Each number is 128 + 24 x the weight over its row's rms, rounded and kept within 0 to 255. Layers, rows and columns count from 0. The size above them is the row's rms in percent of the matrix's.

# layer 8 attention query, 192x192, rms 0.192, rows 0-35, columns 0-95
size [ 91  90  97  92  88  91  87  86  82  93  97  99  82  85  95  92  87  91  98  84  91  96  95  94  95  92  97 106  92  90  92  91  95  92  94  94]
[[109 140 130 136 120 152  95 108 128 148 144 125 130 136 121 104 125 160 134 162  91 186 135 137 143  86 148 100 139  86 141 148 169 125 143 129 122  88 119 131 107 123 123  91 170 135 102 145 147  90 141 133 128 162 106 103 102 125  60  98 113 134 146 114 108  88 137 147 126  59 124 100 132 147 104 106 133 121 110  81 103 114 153 126 139 115 168  98 167 131 123 126 139 128 152 138]
 [105 131 125  99 149 128 133 190 145 124 138 153 171 137 130 162 156 164 131 161 140 132 178 158 156 100 119  96 116 111 111 118 153 146 149 115 117 116 135 139 123 142  99 116 103 122 143  71 140 128 133 116 108 125 103  83 148 147 155  92 112  67 119 139 120 137  86 125 147 140 156  92 145 169 127 118 126 146 118 132 125 145  91 149 110 161 184 173 133 159 149 143 129 163 156 127]
 [111 146 164 109 137 186 135 104 155  98  94 146 165 113 109 102 124  76 106 117 111 145  79 118 133 116  90 151 126 141 134 173 149 128 152 125 104 157 141 168 128 136 169 102 137 107 182 147 128 103 123 110 112 114 142 148 115 181 109 103 136 144 119 146 134 100  99 108 106 154 174 153 162 144 136 120 133  87 105 167 138 106 115 130  69 141 101 116  95 159 119 144 111 142 117 100]
 [143 106 139 114  99 146 150 142 135 136 116  96  96 120 146 145 117 162 140 145 116 103 113 155  96 134 141 162 101 136 167 113 154 127 118  79 148 117 123 163 127 143 135 133 146 143 130 129 147 124 121  81 143 127  98 144 172 155 134 139 140 132 136 127 114 164 121 143 150 161 122 136 129 140 144 176  90 126 138 142 125 128 132 124 127 159 166  92 150 162 125 155 172 108 122  98]
 [ 79 100 131 118  94 130  98 108 162 101 126 139 141 138 120 123 103 105  91 135 126 136 189 134 125 134 137 121 102 135 108 112 149 137 138 140  96 180 146 176 100 133 137 148 113 139 141 101 118 102 135 121 102 149 140 125  76  85 119 121 122 168 113 135 101 101 145 130 135 177 141 107 130 165 148 137 145 141  93 107 115 121 117 128 142 157 159 137 115 134 118 159 143 119 112  62]
 [151 153 126  92 160 146 153 126 137 151  79  77 145 142 149 144 141 149 103 117 143 109  76 164 129 128 133  85  96 125 112 125 137 102 133 105 161 109 122  94 101  79 141 140 112 127 115 138 130 109 139 118 166  81 121 170 173 154 107 142 137 128 102 116 124  84 117 112 131 140 138 105 134 182 138 143 117 135 129 129 155 116 133 147 110 140 163 116 114 130 151 119 134  84  91 124]
 [112 124 117 109 110 126 158 108 144 101 105 105 100 158 128 106 156 114 129 163 128 145 135 141 172 127 120 140 106  96 145  97 133 120 130 105 132 188 113 127 185 106 159  82 116 144 171 159 110 118 156 115 148 124 141 118 126 102 142 127 146 160  81 170 137 127 135  97 117 141 114 137 161  65 150 110 158  92 187 142 153 131  84 106 159 112 125 115 121 140 101 131 187 133 108 150]
 [113 104 105 105 140 168 112 115 199  89 113 115 113 128 102  47 100 153 135 140 112 144 149 107 185 134  94 116 118 117 141 183 101 135 151 125 107 103 130 110 131 116 161 175 168 150 164 110 105 116 112 115 131 132 138 135  99 119 133 182 110 118 132 147 119 125 169 167 158 104 132 170 168 131 119 149 135 166 135  95 114  96 142 144 165  73 158 148  84 146 103 139 115 116 143  91]
 [181 131 108 144 120 109 112 130 142 132 142 141 129 117 149 143 131 120 126 117 121  86  86 133  85 125 117 129 146 102 211 143 128 134  86 114 147 134 126 143 126 108 164 155  79 114 114 114 123  99 152 168 106 122 102 130 137 169 117 106 160  97 125 121 155 109 129 142 134  93 168 140 111 116 109 142 130 120 119 128 141 131 116 141 164 128 106 161 104 109 158 117 143 126 117 108]
 [137 121 116  96 120 144 133  98 142 154 116 124 160 117  99 129 138 174 138 121 132 123 116 123 117 141 130 122 113 173 143 131 147  99 142 130 101 126 130 133 130 135 156 152 136 139 142 123  64  98 157 103 143 107 124 137 123 116 120 143 149 111  78 133 166 138 178 137 111 162 145 179 120 125  82 131 107 135 149 102 113 134  90 122 140  98  94 147 141 125  89  94 122  92 128 104]
 [155 133 123 105 106 117 128 108 148 112 143 140  84  95 175 112 142 142 100 107 119 119 126 166  99 107 142 185 100 147 109 138 150 141 132 107 138 141  83 148  93  77 125 180 173 126 128 115 141 155 137 134 104 142 119 115 166 105 106 124 129 147 175 125 136 103  92 121 141 142  89 178 150 123 110 134 149 113 143  98 152 121 105 123 136 173 123 104 126 110 101 115 109 100 123  97]
 [ 60 122 165 112 147 129 139 119  95 106 132 117 122 136  71 138  90  94 109 135 133 182 125 106 141 137 116 122 147 117 121 109 123 153 148  97  96 129 107 141 136 140 121  96  67 166 103 127 137 130 120 139 103 161 122 105 117 115 162 112 147 121 135 129 167 121 132 138 174 152  87 165 148 120 142  92 122 149 136 124 129 137 121 159 124 136 142 166 123 177 104  90 121  93 190 101]
 [144 153 188  84 141 131 149  74  91 113  97 120 102 109 138  74 175 152 149 136 101  93 114 143  83 119 143 140 120 112 135 110 155 142 132  85 115 109 190 113 135 105 152  75 117  94 125 127 158 137 117 129 118 146 132 143 132  89 156 134 121 132 125 129 142 130 139 129  95 137 127 147 183 127 112 115 127 119 122 156  86 118 100 111 156 122 114 113  93 117 126 134 149 165  86 108]
 [152 120 132  90 161 129 111 107 127  89 117  81 171 129  86 131 125 141 132 128 117 114 130 204 108 105 138 103 147 151 129 126 136 130 109 125 112 112  94 157 134 120  98  70 160 115  77 145  81 135 175 149 100 151 168 139 116  97 127 150 147 117 171 115 152 130 125 140 130 122 106 133 102 149 125 135 121 158 148 162 110  78 133 119 133 152 137 112 112 173  98 136 102 134 144 116]
 [141 108 118 114 193 111 135 176  78 141 126 145  97 106 164 173 132 112 150 111 156 119  88 146 134 145 155 116 137  94 105  91 121  92 139 118 135 127 166 186 135 116 129 117  98 161  93 170 140 112 123 114 110 134 104 105 111 108 141 141 149 150 113 146 128 154 113 147 120 131 116 105 125 104 134 131 132 128 156 123 146 101 126 101 130 143 142 136 125 126 110 123 123 174 101 161]
 [135 153 102 120 108 112 103 107 117 144 121 103  80 124 131 119 112 166 164  89 115 130 110 116 110 104 110 145 113 130 160 154  97 117 146 119 167 128  90 105 155 157 126 123 126 146 124 151 176 171 119 114 139 146 105 138 135 122 133 145 160 173 161  93 105 131 134 167 124 114 150 183 160 112 107 110 117 128 153 116 141  98  95 161 145  86 119 110 113 104 129 134 134 134  79 147]
 [152 154 140 117  87 153 139 120 137 151 152 147 126 128 144 102 171 123 117 121 172 157 145 135  99 139 114 180 141 140 128  90 124 128 167 145 141 125 153 105 106 109 118 136  99 105 146 182 115 107 111 111 132 134 100 132 160 190 103 130 117  65 157  77 129 126 176 126 108 150 109 130  99 116 100 125 159 153 168 144 123 127 119 114 121  96 148 157 126 149 123 101 110 122 117 106]
 [129  98 103 126 104 114 155 101 132 145 149 176 143 107 148 127 158 151 117 150 103 139 104 118 125 149 111 168 119 117  76 127 108 158 121 141 148 143 120 173 139 169 128 103 159 142 132 103  90 118 121 126 149 128 132 153  83 149 107 140  97  93 121 133 108 123 143  98 141 130 121  83 110 138 145  79 142 150 131 160 135 107  68 126 142 127 142 109  92 125 128 100 159 139 142 136]
 [138 107  95  83  98 108 119 133 120 137 138 128 114  91 135 167 153  64 167 166 123 121 158 129 133 137 177 122 100 137 145 145 136 110 101 179 136 129 141 122  98 149 101 135 116 152 151 207  94  98  76 136 174 121 123 142 102 148  80  97 126 111 114 136 113 109 151  89 101 166 152 119 115 163 111 169 127 153  91 117 119 104 155 117 105 122 120 108 108 119 135 144 121 106 155 137]
 [ 75 117 141 122 117 138 146 122 104 151 143 121 115 131 136 149 102 118 151 173 116 117 135  72 117 115 120 163 139 154 128 140 169 146 129 122 150 125 142 123 145 105  96 153 103 125 171 121 136 131 140 123 184  88 163 102 155 116  98 100 152 125 138 105 141 130 143 123 123  96 146 124 108 108 125 133 137 114 114 129 139 163 123 152 135 153 122 100 121  94 106  94 153 163 139 131]
 [146 121 132  92 101 127 161 154 169 137 133 104 113 144 177 119 181 185 106 138 115 116 126 139 115 126 159  90 138 131 152 123 122 122  71  74 140 163 147 105 101 137 117 119 124 114 152 128 102 124 131 106 145 139 149 112  87 112 138 126 146 136 110 112 105 154 129 145 153 125 100 219 111 132 148 130 180 108 130 104 162  85 127 125 162 108 108 138 155  83 185 135 132 148 100 135]
 [100  83 159 153 130 133 126 152 146 114 119 100 142 113 159 145 130 120 155 133 120 114 152 130 155 104 114  92  82 129 155 130 157 142 118 109 125 109 157 108  90 135 123 154 128 135 159 107 115 134 129 138 117 116 115 177 114 146 102 175 152 154 189 141 136  89 126 105 130 136 131 119 130 150 106  62 162 104 145  91 138 136 109 167 114 126 101 160 150 130 167 156 160 149 108 130]
 [131 147 154 132 128 112 118  96 104 123 119 106 135 126 151 107 166 117 140 150  93 125 147 134  89 129 128 114  69 137 173 146 149 126 172 130 156 139 115 138 145 141 124 106 127 148  90  93 137 146  80  99 143 100 142 123  86 110 108 147  91 140 129 139 110 158 140  90 139 113 136 122 141 115 157 179 121 134 111 172 155 108 153 141 154 115 169 145 130 145 114 151  83 141 174 115]
 [108 117 131 131 138 120 123 146 110 111 141 126 137 125 138 120  88 104 180 138 173 131 141 110 146 123 127 135 143  70  73 130 142 192  98 154 128 155 146 106 104 158  77 157  92 134 143 141 146 102 109 132  85 160 134 133 133 172 143 177 147 125 101  92 143 130 152 128 113 126 138 137 154 131 116 103 122 142 138  81 123 153 138 122 147 164 177 126 177 161 127  93 118 160 119  94]
 [131 124  86 130 159 101 120 107 160 134  67 127 136 171 118 142 121 127 100 142 137 149 161 134 114 154 132 142 121 134 141 139 118 138 106 123  67  90  73 160 138 114 154 106 144 109 116 125 153 117 136 145  95 117 114 129  79  95 104 154 144 139 127 132 123 134 103 152  80 105 147 127 174  95  98 143 167 114  87 135 133  89 139 141 141 136 136 127 176 107 111 151 138 174 162 100]
 [138 170 111 105 143 133 137 137 125 113 128 113 131 136 147 149  92 113 143 153 143 165 124 125 165 138 126 126 143 135 148 135 107 109 152 171  98 117 129 130 100 147 161  86 143 117 168 126 139  71 137 142 139  80 123 105 110 158 128 131 126  98 112 143 127  87 140 116 117 107 120 142 165 132 129 143 133  99 179 133 144 146  85 158 113 153 153 137  98 148 192 100 124 107  93 146]
 [129 126 129 102 130 164 111 136 133 114  87 137 154 154 124 147 110 156 110 128 134 152 145 132 119 148 117 129 173 106 115  72 163 108 141 132 139 122 136 157 106 110 144  94 152 130 162 159 140 127 122  92 112 134 116 102 103 123 121 148 160 124 132 131 160  96 124 135 131 118 125 136 155 115 155 120 191 130 131 144 128 128 138 136 123 181 135 136 108 118 110 112  83 130 132 181]
 [115 111 137 117 128 108 110 123 117 127 151  97 171 100 127 159 129 120 108 142 132 117 101 150 183 114  75  90  67 159 126 142 124 134 115 148 155 100 152 117 140 204 121 136 113 116 142 135  89 156 144 122 114 152 107 141 145 114 134 126 147 104 132 135 138 109 134 111 174 135 140 129 143 118 132 116  95 115 102  99 163 124 110  99  96 114 146 156 139 169 159 166 144 143 142  92]
 [126 154 159 147 142 140 125 117 149 140 111 176 137 129 111 107 105  98 152 125 126 133  78 134 140 136 156  96 156 119 121 102 140 170 137 140  82 121 139  99 104 129 141 140 107 140 137 163 112 132 132 130 159 126  90 138  60 119 122 134 115 155 145 124  90 118 110 114 147 153 117 141 110 133 154 145 126 157 124 154 146 103 126  86 127 135 172 103 107 126 108 171 133 138 202 118]
 [119  60 151 169  99 105 137 152 143 143 168  89  95 156 150 190  97 149 129 106 183 177  99 140 134  82 147  97 133 101 119 113  97 160 174 130 136 155 107 139 167 152 123 137 111 126 122 130  67 122 109 145  93 161 155 127 105 132 159 140 136  99 115 105 138 141 100 125 120 146 122 134  85 131 107 148 139 172 106 151 121 112 171 121 111 121 127  96 131 177 142 130 136 109 102 171]
 [ 89 126 139 175 132 120 126 121 106 133 139 139 148 135 126 151 131  98 136  99 156 149 165 144 113 118  89 129 140 105 133  84 110  99 119 129  52 161 128 141  98 149 115  94 147 137 153 114 119 144 136 127 113 138 153 109 171 117 165  85 127 149 103 125 162 135 129 120 140 100 139 128 138 140 130 145  76 126  60 140 117 151  87  85 134 103 115  87  83 167 105 118 120 118 135 165]
 [106  98 176 139 129 102 146 109 120  92 134  55 185 103 118 144 134 104 134 100 116 136  75 110  96  86 140 105 158 147 138  96 107  87  98 102 163 133 128 123 169 128 140 107 159 107 117 169 144 121 110 138 125 104 115 121 155 115 112 136 141 136 119  70 143 137 102 108 141 143 136 137 117 149 108 132 109 130 135 114 135 150 107 149 102 148 129 130 138 196 115 117 157  94 137 140]
 [ 96 169 159 129  90 111 122 139 170 136 123 166 137  88 126 156 104 153  92 110 184  95 139 138 126 134 121 101 161 124 160 138 145 168 107 133 146 109 106 157 115 137 179 156 134 137 131 145 126 131 136 178 135 126 115 114 125 130 142 153  84 149 119 116 124 135 188 139 157 153 120 103 121 136 124 130 147  99 151 152 113 114 135 127 140  99 109 139 145  68 143 122 173 143 126 137]
 [134 127 128  81 102 123 182 122 143 153 137 148 130 137 147  80 142 105 107 154 113  79  85 101 102 105 116 150 139 131 132 160 115 140 148 128 117 160 150 135 139 149 108 122 129 105 190  96 166 102 127 123 135 159 139 149 149 133  85 123  98 139  92 104 130 134 119 127 108 152 137 116 116 136 133 138 145 109 184 158 125 104 131 126 123 135  92 126 164 133 116 139  95 122 118 140]
 [123 104 123 143 146 138 104 120 149 105 151 121 124 113 102 135 113  74 111 136 146 100 115 155 107 160 126 107 111 116 172 138 136 134 153 113 138 116 151 100 135 138 130 104 115 138 126  82  97 133 125 106 112 155 120  71 125 120 118 108 161 137 100  62 106 125 145 107 126 100 127  69 125 163 122 174 141 127 111  86 164  92 117 160 108 153 133 178  81 135 152 161  68 103 120 121]
 [ 92 130 123 136 142 150 131 130 145 136 130 146 179 135 105 167 117  97 102 157 117 141 126  87 173 131  83 168 134 147 146  83 108 131 117 135 145 144 142 114 104  99 155 158 134 157 123 100 108 149 134 125 121 100 128  92 145 108 139 153 107 125 115  97 141 113 126 137 162 114 132 152 132  99 127 104 119 110 122 162 117 116 138  79  84  89 121 139 150 116 123 117 146 165  95 105]]
# layer 8 attention key, 192x192, rms 0.18, rows 0-35, columns 0-95
size [ 87 102  93  86  89  88  89  97  84  85  92  96  89  94  96  95  92  95  98  90  77  91  96  92  83  93  98  92  85  93  93  77  95  88  94 100]
[[118 155 128 129 162 121 152 126 103  79 120 141  92 149 142 104 152 134 122 156  98 152 121 161 145 128 104 101 160 139 150 144 135 134  99 131  95 103 112 142 125  88  98 114 190 109 138 127 150 155  98 148 128 126 124 136 112 148 141 116 117  92 141 124 151 124  98 114  56 133 106 137 159 125  92 108 164 146 117 116 131 153 159 120 128 121 112 137 146 109 142 107 110 132 102 148]
 [105  95 103 141 160 143 132  97 127 117 153 124 180 148 148 205 149 168 149 134 111 115 152 174 132 136  96 121 123 158 112 147 171 107 140 106 108 108 154 127  98 168  84  97 112 126 119  99 108 124 160 153 155 147 124 114 140 104 136 135 139 121 149  89 131 120 165 109 108 116 153 108 120 124 111  88 128  83 136 104 138 124  93 147  60 152 162 168 124 178 104 100 111 136 125 116]
 [147 124 148 118 156 146 128 116 148  88  95 133 156 176 128 150 133 117 176 124  94 136 131 117 127 145 144 125 121 124 155 113 145 114 189  98 133 123 133 122 127  87 169 141 144 162 132 124 141  81 128  86 124 137 141  99 144 142 139 114 149 150 141 121 113 130 137 126 135 109 110 143 127 130 165 124 163 164 124 148 138 125 117 114 113 119 128 149 129 140 116 115 160 141 143 127]
 [108 137 118  49 108 104 121 110 177  83 147 109 136 155 140 137 114 146 115 110 121 137 133 101 113 106 159 171 141 162 141 164 109 133 121 123 161 146 111 115 131 142 157 130 120 117 124 169 143 146 108 123 149 120 101 120 139 119 140 102 116  89 162 171 162 152 123 157 153 141 160 101 120 116 132 127 117 153 101  99 140  95 106 142 118 107 139  92 128 145 117 115 161  73 106 166]
 [137 166  84  96 140 101 161 129 150  82 106 170 119  99 120 138 135  89 160 108 159 114 108 134 134 113 104 149 134 134 143 139 151 122 114  92  88 116 150 161 104 136 155  87 135 142  91 142 150 132 127 122 112 134 161 122  85 117 177 102 145 132 155 162  91 121 118 120  97 125 117 148 146 150 166 148 105 110 133 129 161 114 107 149 115 147 166 146 136 122 146 155 136 107 135 143]
 [ 86 106 177 112 127 114 108 104 160 108 174 178 142 106 148 159 100 107  90 127 113 103  99 159 128 137 102 130 132  93 143 174 123 133 163  97 119 139 137 117 145 126 158 125 123 128 152  82 141 135  92 104 130 103 124 177 141 143 183 137 112 174  96 100 145 143 168  93 127 154  92 114 129 109 122 158  99 135 134 116  81 100 111 138 113 163 129 141 103 155 129 114 142 159 138 118]
 [124 123 123 100 146 112 117 155 147 142 103 136 150 102 162 119 149 139 150  75  96 126 139 129 186 120 147 123 143  96 151 115 178 109 108 105 103 166 130 153 164 124 103 138 111 120 131 132 159 107  79 110  80 103 131 131 155 128 154 145 161 129 118 142  98 115 117 131 117  84 130 123 171 132 163 130 155 137 112 166 124  92  68 121 176 110 149 122 119 108  80  71 124 129  94 123]
 [119 190 142 141 119 117 139 107 158 116 117 124 139 145  95  92 109  96 156  81 134 120 139 131 134  92 122 119 138 152 135 180 137 102  82  93 128 151 146 133 155 101 157 116 181 132 148 122 110 152 120 109 107 118 122 109 123 131 144 170 150 162 123 213 125 140 115 153 122 100 165 171 176 149 112 104 174 116 145 123 140 164 124 121 157 123 148 156 147 139 133 109 112 113 120  94]
 [154 104 164 126 167 140 137 139 133 117 128 112 125 100 109 163 150 165 112 103 144 115 124 134 127  93 135  81 121  72  66 153 118 110 173 102 120 130  87 116 189 108 151 122 150 131 149 145 133 168 150 151 118 113  92 116 151 131 101 138 104 143 123  94 146 132 155 130 115 172 113 102 128 103 135 124 124 151 158 115  84 107 113 136 127 101 127 135 123 139  89  94 126  87 137 151]
 [128 105 131 143 152 129  99 114 112 145  87 129 171 116 115  65 142 137 109  97 135 154 148 115 111 146 125 138 118 189 112 132 119 110 112 143 131 107 130 104 150  93 168 111 132  80 152 106 124 185 150 143 130 108 136 124 113 134 138 145  94 150 119 152  72 155 108 123 148 159 140 134 132 111 137  65  93  86 127 156 163 125  75  88  98  88 144 122 127 115 129 112 138 116  93 121]
 [115 134 109  81 107 118 148 132 136 139 157 144 155 118 131 110 114 146 108 134 178 116 158 166 136 117 124 149 110 122 124 165 110  93 140 117  95 128 126 117 105 141 128 157 132 127 117 143 160 146 105 184 157 123 136 162 184 130 117 125 136 132 140 136 115 141 145 137 116 166  62 178 130 114 131  94 125  88 149 172 140 143 126 103 146 147 124 118 126  82 163 123 116 110  86 170]
 [152 133 122 193 162 135 153 166 135  86 114 146 139 130 132 136  92 136 101 114  95 129 137  76  95 137 104 145 144 175 101 117 159  95 157 103 107 192 174 165 109 107  57 158 194 174 116 108 140 124 143 106 120 152 120 147 103 103 132 154 122 143 172  85 148 101 120 148 150 142 125 128 118 146 148 121 153 157 110 117 115 147  79 129 145 173 133 116 173 145 120 106 144 118 126 156]
 [128 110 152 131 164 107 102 125 147 126  74 156 108 109 103  94 152 122 140 143  77 113 112 133 134 129 139 153 114 105 127 119  97 122  99 115 182 166 119 133 143 133 166 114 151 112 114 105 196  86 177 104 137 122 157 153 125 130 120 117 116  85 126 141 106 144 115 105 109  96 127 100 132 155 167 145 122 126 101 157 149 147 106 116 146 102 165 119 111 100 109 140 100 128 138 145]
 [153 156 136 139 131 122 137 105 118  83 135 113 168 112 111 149 129 102  93 133 109 123 123  99  94 144  53 121 127 117 120 122 100 118 145 113 174 126 132 111 139 142 163 156 156 153 132 113 154 160 126 137 115 115 169 131 131 109 160  88 103 119  91 137 163 110 131 134 109 145 130 118 121 142 121 149 148 188  87 145  98  80 145 156 164 137 137 159 135 131 160 135 115 138 147 114]
 [158 134 121  82 119 115 115 146 113 156 130 121 116 132 134 195 108 132 120 120 107 110 135 128 132 123 122 125 134  57 121 107 147 157 140  59 115 205 131 113 122 131 131 125  73 181  93 186  81 148 107  96 139 156  94 113 114 125 137 139 108 114 114 146 115 134  97 101 126  93 106 103 102 124 134 145 121 122 130 102 162 151 105 131 152 114  95 138 151 135 133 158 116 120 169 155]
 [141 144 113  99 134 129 133  84 114 154 113 129  85 114 142  91 167  93 120 101 131 133 149 149 154 157 150 133  83  96 151 160 121  93 118  96 118 101 128 128 108 105 156 125 114 117 117 147 112 126 122 159 124  95 106 144 129 114 149 192 113 126 121 145 120 114 110 146 130 119 135 199 150 133 143 118  86 165 156 148 102 123 106 150 157 133 107  65 140 116 119 113 139  96 128 131]
 [149 124  95  68 107 163 146  90 107 112 131 131 144 116 127  96 113 133 130 172 140 128 155 144 132 107 134 120 137 139 145 116 128 137 113 156 134 104 122 144 110 113 156 122 196  81 175  85 115 114 108 121 185 104 128 160  90 157  74 123 108 130 143 127 122  80 116 143 110 159 148 132 107 153 109  84 151 147 134  97 113 134 139 131  92 157 126 109 142 102 135 125 118 120 153 115]
 [149 125 106 112 125 154 134 146  91 126 162 152 123 119 127 166 135 142 110 115 135 112 119 152 158  76 144 164 118 115 125  76 102 119 127 161 112 145 153 162 148 135 146 134  99  97 127 144 123  68 144 154 115 117 124 121  96 150 116  91 124 151 100 118  98 120 122 126 107 142 116 127 103 134 176 103 133 121 118 136 151 149 117  98  69 128 113 110 188 131 110 140 155 113  81 128]
 [117  74  97 103 129 134 162 124 116 125 104 109 139 124 129 140 194 116 153 150 112 103 114 145 103 118 143 133 123 101 158 117 134 116 106 131 165 161 114 113 133 109 107 125 137 148 119 141 149 118  82  88 133 104 115 108 146 172 112 132 125 145 102  94 166 134 136 119 138 136  91  94  92 124 101 157 102 156 108 126 164 128 106 162  83 106 144 160 116 135 123 165 144 154 128  95]
 [ 86 122 119 141 112 138 143 130 152 162 151 173 146 104 121 129 112 101 172 114 178 128 137 114 172 110 126 155 113 134 135  86 159 118 113 141 141 103 151 108 146 148 119 149 158 136 163 146 123 101 128 127 120  93 134 103 155 110 128 164 148  93 138 125 147 123 154 108  98 102 153 122  98 119 145 127 145  77  62 131 108 107 156 106  77 150  52 123 160 121 157 163 137 136 131 148]
 [140 109 120  89 119 124 157 127 129 148 148 147 163 167  96  82 128 114 132 125 124 149  93 142 181  93 121 154 166 117 163 156 118 117 104  84 141 131 121 123 105 133 164 139 132 121 129 126 112 112 124 141 100 123 135 123 108 152 147  84 120 112 116  91 155 131 117 112 134 104 134 113 150 123 165 162 128 110 104 126 137  85 182 113 140 103 191 100  96 129 120 121  52 138  96  92]
 [129 101 148 117 119 139 195 121 132  88 143  85  70 131 102 138 142 142 147 103 118 156 132 125 184  99 144 139 104 105 109  87 197 109 136  93 137 136  96 152 109 156 127 131  92 158 123 120 133  88 145 125 150 129 167 136  93 147 111 102 114 153 169 152 153 119 106 142 124 150  92 116 122 146  65 133 115 143  99 123 165 136 148 140 130 151 148 122 129 136 153 142 111 101 130 133]
 [128 126  90 138 106 125 147  82 139 112  81 147 148 142 142 112 165  96 111 102 126 128 183 128 116 122 134 140  65 119 147 132 120 112 104 137 167  99 135 113 154 154 153 105 115 111 126 133 123 115 150  99 134 156 119 149 108 155 112 112 130 120 122 138  82 104 124 110 106 101 142 105 152 134 158 158 124  55 115 150 137  99 171 163 138 104 119  99 121 125 118 164 105 132 186 160]
 [105 125  89 160 130  98 105 123 136 103 142 172 137 110 152 120 116 133 169 126 154 142  94 131 124 128 148 118 114 105 121 105 157 148 121  86 146 136 160  86 143 119 111 122 134 161 128 124 144 162 138 168 115 111  89 118  86 113 133 141 146 105 118 138 121 134  89 140 132 110 164 153 112 136 158 123 151 106 109 129 124 150 117 144 120 165 180 115 123 117  97 122 126 140 123 158]
 [ 74 122 111 146 123 126  75 136 106 137 205 114 149 143 106 112  87 133 128 127 150 157 156 136 124 110 131 120 140 156 172 154 116 102 152 140 120 103 131 109 149 163 114 120 138 156 106 125 178 139 115 153 175 116  93 137 157  91  98 133 129 126  81 155 148 105 153 124  76  69 116 172 173 123  92 159 111 124 158 143 138 160 118 124 105  97 134 107 127 137 147 131 109 145 167 154]
 [134 150 138  92 157 153 174 135 121 129 119 158 150 105 157 149  93 125 141 150 129 142 125 149 113 123 135 117 118 112 108 105 160  94 174 184 167 123 144  80 102  87 142  89 126 146 127 121 121 110 133  79 134 130 124  79 107 180 176 169 132  88 175 116 114  78 134 126  88 114 127 136 121 126  80 179  85 109 152 163 133 130 122 139 101 114 132 142  97 141 153 118 147 130  90 118]
 [171 149 114  98 171 118 143 156 105 130 171 119 143 106 164 190 138 131 112 189 143 120 175 137 116 116 173 132 103 104 144  97 118 124 114 144 125 139  86 128  90 109 118 108 106 124 144 138 124 113 124  97 100 159 163 104 152 124 113 111 105 101 121  98 115  96 100 119 110 127 135 139 118 155 124 115 137  74 159 142 101 181 124 149 164 156 152 111 116 152 161 111 137 108 141 154]
 [100 104 141 112  85 113  47  93  97 115 131 139 164 131 128 170 120 122 139 135 103 133 127 166 115 114  94  59 127 159 147 121 130 103 137 131 110 113 128 142 108 160 112 120  74 128 156  82  86 124 154 107 123 116 124 117 114 139 129 132 131 113 149 135 179 142 125 167 156 133 155  96 130 154 119 128 123 123 125  96 136 117 145 111 124 121 139 131 162 159 121 119 128 138 156  88]
 [116 145 160  93  92 111 120 142  86 124 115 183 118 185 149 104 134 126 194 115 110  87 133 115 138 115  77 134 147 133 148  91 111 118 111 135 131 178 121 158 125 113 109 147 162 166 112 133 171 117 130  98 130  87 116 104 194 163 120 111  90  90 135 103 127 150 141 107 142 118 142 108 155 151 159 125  95 122 104 100 149 130 123  91 141 140 129  92 115 118 128 123 148 142 111 125]
 [141  93 148 148 155 104 126 102 134 154 139 146 164 113 135 158  97 151 151  92 148 168  98 137 139 135  94 138 160 105 113  96  98  97 126 136  91 121 130 102 119 137  85 185 165  96 130 115 107 132 144 132 136 132 109 107  83 140 171 173 109 136 121 116 118 149 110 127 181 117 145  67 116 166  90 161 128 180 118 118 152 117 120 111 153  97 140 127 119 132 147 132 127 110 123 166]
 [120 119 134 151 151 132 112 134  84 104 122 113 155 168 115 143 125 137 114  98 118 145 123 126 150 113 128 103 132 105 119 120 148 134  97 152  78 136 119 109  82 150 116 120 126 133 137 109 103 124 152 143  97 176 164 137 159 141 121 120 151 138 154  93 122  78 146 145 152 123 154 172 118 135 174 127 136 139  47 136 134 149 158 136  88 125 156 127 136 126 137 138 127 126 121 161]
 [130 116 127  83 128 104 142 105 142 154 132 140 140 157  93 135 182  92 131 165 130  99 130  74 117 120  74 120 122 121 122 112 162 126 146 109 171 148 155 117  95  68 117 160 114 120 160 109  99 140 109 136 136 170 149 109 115 146 122  99  93 110 123 130  82 117 159 107 115 155 109 114 122 147 117 133 148 157 110 138 115 131 151 122 113 128 114  84 129 102 112 135 118 133  88 110]
 [117 131 106  72 134 142 156  91 181 115 169  95  98 135  90 161 144 105  74 122 175  85  78 144 114 124 162 119 128 139 136 132 133 139 131 112 117 156 135 118 135 101 103 131 133 116 107 116 129 119 143 166 147 119 118 143 148 113 106 144 135 141 165 117 140 178 147 125 163 159 141 119 152  99 116 111  97 193 137 124 158 139  58 137 122 140 138 118 121 117 162 148 136  90 111  91]
 [102 103 105 103 137 159 146 149 150 148 141 139 110 161 159 127 150 139 130 127 126 138 164 148 121 154 150 109 161 154 124 144 132 103 130 116 161 144 129 110 133 127 115 143 135 119  98 137 105  85 147 118 127 122 127 135 131 150  98  97 120 127 113 159 106 140 161 123 134 206 153 167 138 131 105 143 147 119 132 151 160 117 137  96  94  79 182 136 137 141 114 139 167 150 178 100]
 [ 92 165 134 157 178 124 137 118 139  83  93  73 170 138  86 128 144 104 121 109 123 111  93 189 131 120 101  89 119 115 119 148 144  96 168 142  85 117 113 126 104 149 128 142 101 116 104 138 113 104 122  98 154 148 110  95 129 113 125 145 119 119 136 116 100  59 123 111 123 143 103 127 118 176 150 121 172 111 156 132 110 101 143 159 113 121 142 152 130 136 117 149  77 107 126  91]
 [118 119 166 115 131 103 115 136 116 145 164  99 171 124  84 135  61 163 139 112 109 124 126 160 138  95 128 117  99 159 110  93 124 145 155 164  89 145 118 157 143 165 140 127 124 124 155 100  89  93 103 157 122 102 162 100  98 111 148 155 110 146 132 162 130 137 142 150 145 112 136 113 107 138 149  97 115 132 116 134 117 134 115 167 128 104 120  97 132 131 110  99 123 138 158 132]]